config = dict(
    n_layer=14,
    d_model=832,
    n_head=13,
    n_kv_head=13,
    head_dim=64,
    d_mlp=3328,
    vocab_size=8192,
    activation='gelu',
    norm='layernorm',
    norm_place='pre',
    norm_eps=1e-06,
    positions='learned',
    qk_norm=True,
    attn_scale=0.126,
    bias='none',
    tie_embeddings=True,
    parallel_block=True,
    init='normal',
    init_std_qkv=0.0234,
    init_std_o=0.0291,
    init_std_up=0.0336,
    init_std_down=0.0336,
    optimizer='muon_hyperball',
    lr=0.014,
    beta1=0.95,
    weight_decay=0.0,
    lr_head=0.00405,
    grad_clip=1.0,
    warmup_steps=0,
    schedule='wsd',
    decay_fraction=1.0,
    decay_shape='cos',
    final_lr_fraction=0.05,
    batch_tokens=131072,
    seq_len=1024,
    doc_mask=True,
    train_tokens=984900000,
    steps=7515,
    dataset='wikipedia_en',
)
Each number is 128 + 24 x the weight over its row's rms, rounded and kept within 0 to 255. Layers, rows and columns count from 0. Numbers have three digits each. The size before them is the row's rms in percent of the matrix's.

# up: layer 2 MLP up, 3328x832, rms 0.0336, rows 422-441, columns 128-191
# down: layer 2 MLP down (transposed), 3328x832, rms 0.0336, rows 422-441, columns 128-191
up422 087:109119112080115122155148136121113139108163169118148163121127120117136101098138134141144084107123134113110145139105120117087125145159119144101114114106134140115119129135086120107104124076120106
down422 068:115103130082108104150150164144105157113139141129145164116133096101092100125115156152117063125103142139126136138131123129111157141143102147117127115137144174115111102116116149108118121109135119
up423 106:175105152161108111117154167148174108138096144138109132151141129165113121151140130171080118138133120124158130121160118178160165127093171156144095126094164145097115177110099130084161107124143135
down423 081:170117134142136139119147174136158106136099132140099125146125134134118123122124118172116088125116140152135100126167136177099163137090201157135128125098163140110114130126141122111145091124135124
up424 076:149130114129142136073099141143099131123117142119187121144114108105113157065109142168164119121153099081170129119173138147132140103147163128136108172149131124132145138121101108073147125146151137
down424 058:156111119116122116087113120122131134121126135106169116128124128077108163077139124152173083140161135094157136126170115143122142134150157124148107171148145153114163122117114107087155116153151139
up425 157:131128163098132125086104131129095144153126113170129116103131144167104151113141132144098128119134156110144099139078102127066140129116150151171176127157120158113168146103159111170050174117128135
down425 210:116117127093131087095098101104146148131140111152130130098106140148115110102144102146131113108142127122180158183106088121142084126142128110137110116132103147115126138125131139152098134105086164
up426 095:117157114095120152145121124135115115129108152148133151112135113151148119148110157122120192147132141143097078143098140149109133154145103131116140146128149102084103172142144138095143120116107088
down426 077:122159109087137134131107125142151112128103139125152136098157103145169160140135168106104181119142165140136120098139145120123130162115114144121147158145143088121086143141123136119139126104122098
up427 110:121129097123170117098122142163087115097127120140163151120135175134107120124154115127119078158172128153118129158117144100089129102108139122159117132109131124108123138114145121145073156142113132
down427 111:095119110120164131120139128138128128084125132148191149115156183146128116122146106128147081163125137134139112130114148075127132095122113109152076125118139144122130130102137134158125147145112136
up428 075:181162126144138104100141135108102130165145111119127161061122126115113073110160152133166112141152068119151135129097155143107157130122131126076150091124105157124111137120129101155177114152124135
down428 068:169143131132121115118132124091095102148151101126123133060124136125092069100145143151161113146150090102167139123122142167122166156102135113144153099114115166140089119145140119141189105159115147
up429 153:164138139136116132086145140111117146120120157164131104086117147152123120106084079103122147130134146113128104138140128104099148128129129082159139142134096130137148112098157136144140116125103123
down429 184:144123107128113132097102101135158147086103166149108143157115131142123135111110110141147118151126103083170136136127164109106123131139046181206123134141091131108115113107088124118136153137084154
up430 091:153127131147114126117153165119090102126135121154110136135142130143133167126155129166158101150125114181149132158092115089122103128099137113151132124149106127110140114103135144085136153126134107
down430 065:156150138155129120119151165113084115134126105148124144122137128126145132141141124173153081148136140176139137150115129108137114130115135118157144128116107148115144112092132128094152118140125112
up431 128:150147133089132137137095136154149135124110104136104156126156161129122170127092124084094138166133185092151162078151155116167093130131150142110136110115116099132085126112101122131144113090119151
down431 187:127142144149084157106112113123123092144105108125094105136163081110137165122136114140135106160149122101138087065142136127175117161132122128091106122147132136138124122115119095115145137130095164
up432 086:129107145153108163094149131156148130106118123090113127135095106136126160113088163140140137116096165114159160110146121123104100154134130114122141161133143141107124124082185161133160103132094093
down432 080:135096167143126137104136105145122120107130140108100132103124131129123148116117177143125125118072157137128153119164115121135128147148117130123145157155156147117161123093143119135143125126098094
up433 077:105119133113132156111147140153155152162090095128129132159122145161116104181115144089131093112118132138117158141107098115113093136142131101107110147093116157153118063140100139163133170131132100
down433 062:095126148099132170103124143150154146167084122129133125163139131157105123163124139089140108107106140115098169163100110139136105122136123112125107151130115152145110071128120114159122171161139095
up434 073:145136142168092148134103148151141141130142160116165133124103136154141153106142093150168138157146109141112120107119140108078093099138131133131146144134135105182128103134091178091077127074129132
down434 069:134117151176089142164110131113110171143153136134159126115124110143144145124133118130175145153170143141115140102113129111133113087149093170129149148113134089141119114130121155108073153101115151
up435 150:097106090118123172101133102182169123100112140113154145137115122117142140122148173144136120124130147157146150107153104134106090137131152128115124149161115097173104123149116109141134071136142151
down435 189:109113117125150186072119111196106135144139132182158129128162134118125138106149147143136133160109116137132110130138082152100091102100114127115147122110153115170120117157123116106116132130087107
up436 079:100190097149133150096111154152115104132177149120099141170107156143130118106161111133106133163131109118133092187115132125128097157122119073154116111097102127138112136121096170126146131138092107
down436 073:092165142148124134170131128138143077114156157127126148148141156116134103124139147159119130141096111145125143162142121129139109136124091072124113109098061113142123153104092140142153133132113112
up437 134:073100093188115095125098143129135152155155122105144146122139129117113120142148156145115157115102092123153142115118130186119101074118184159119127087119129121121123106129131125138144139159131117
down437 161:126117151183155172109083139098127136150136099118130139150161156152137140158167121176121127156161125120167136114099104137143132092119189121092122120122151105130114115121126103163140136136123134
up438 095:130128117113189169143106126155095117114123128134117102142139113149151120113091114152140125136126201125114140151153144113158100111107164117105120135112101093129119127171131131132141164114160121
down438 092:111131111095161098097109157138131148138096130121133114144139106111113146108119089155112173101097166145137159127108165126122144135108157150116152147133130124131143115173141115152108134129115164
up439 091:126142119094162103152128121125105163176182078131120130113153163141106111154109111119123135110111144126125122123152170170108128103167095129098134133161147163128160066133123151086153134205129124
down439 079:100170140114144126153124136149125141156183110144104068120163120143160116113092121135105146129139130129141138130125159138123137114127074157105107138115128129111111098147153173090091133141139139
up440 087:091126123093144091135115115127168136120157092166124148115161124162139117050092097134123141127166093155124117153139142171168127100137138148145138129156106142143125136147128126123150112184121148
down440 080:123158105125118136127161104149188118115138091112112132157156111130106166135128085145134148148136120138148128116132116162141111135121138125166124134134136158142120154139134153112140123131134144
up441 134:127108149196084130151130125140123133139134167105126111115148173100154123101133086120164104088116097156079095160153078152097115099153177121135154128121104112109113120053094116120111107145113119
down441 188:105161122125117136175143117122105154072132102122147117133162164135101083093126114107124129140120127158134107084153146127105167188082074133119143125103161152108150131126164130133151113129127135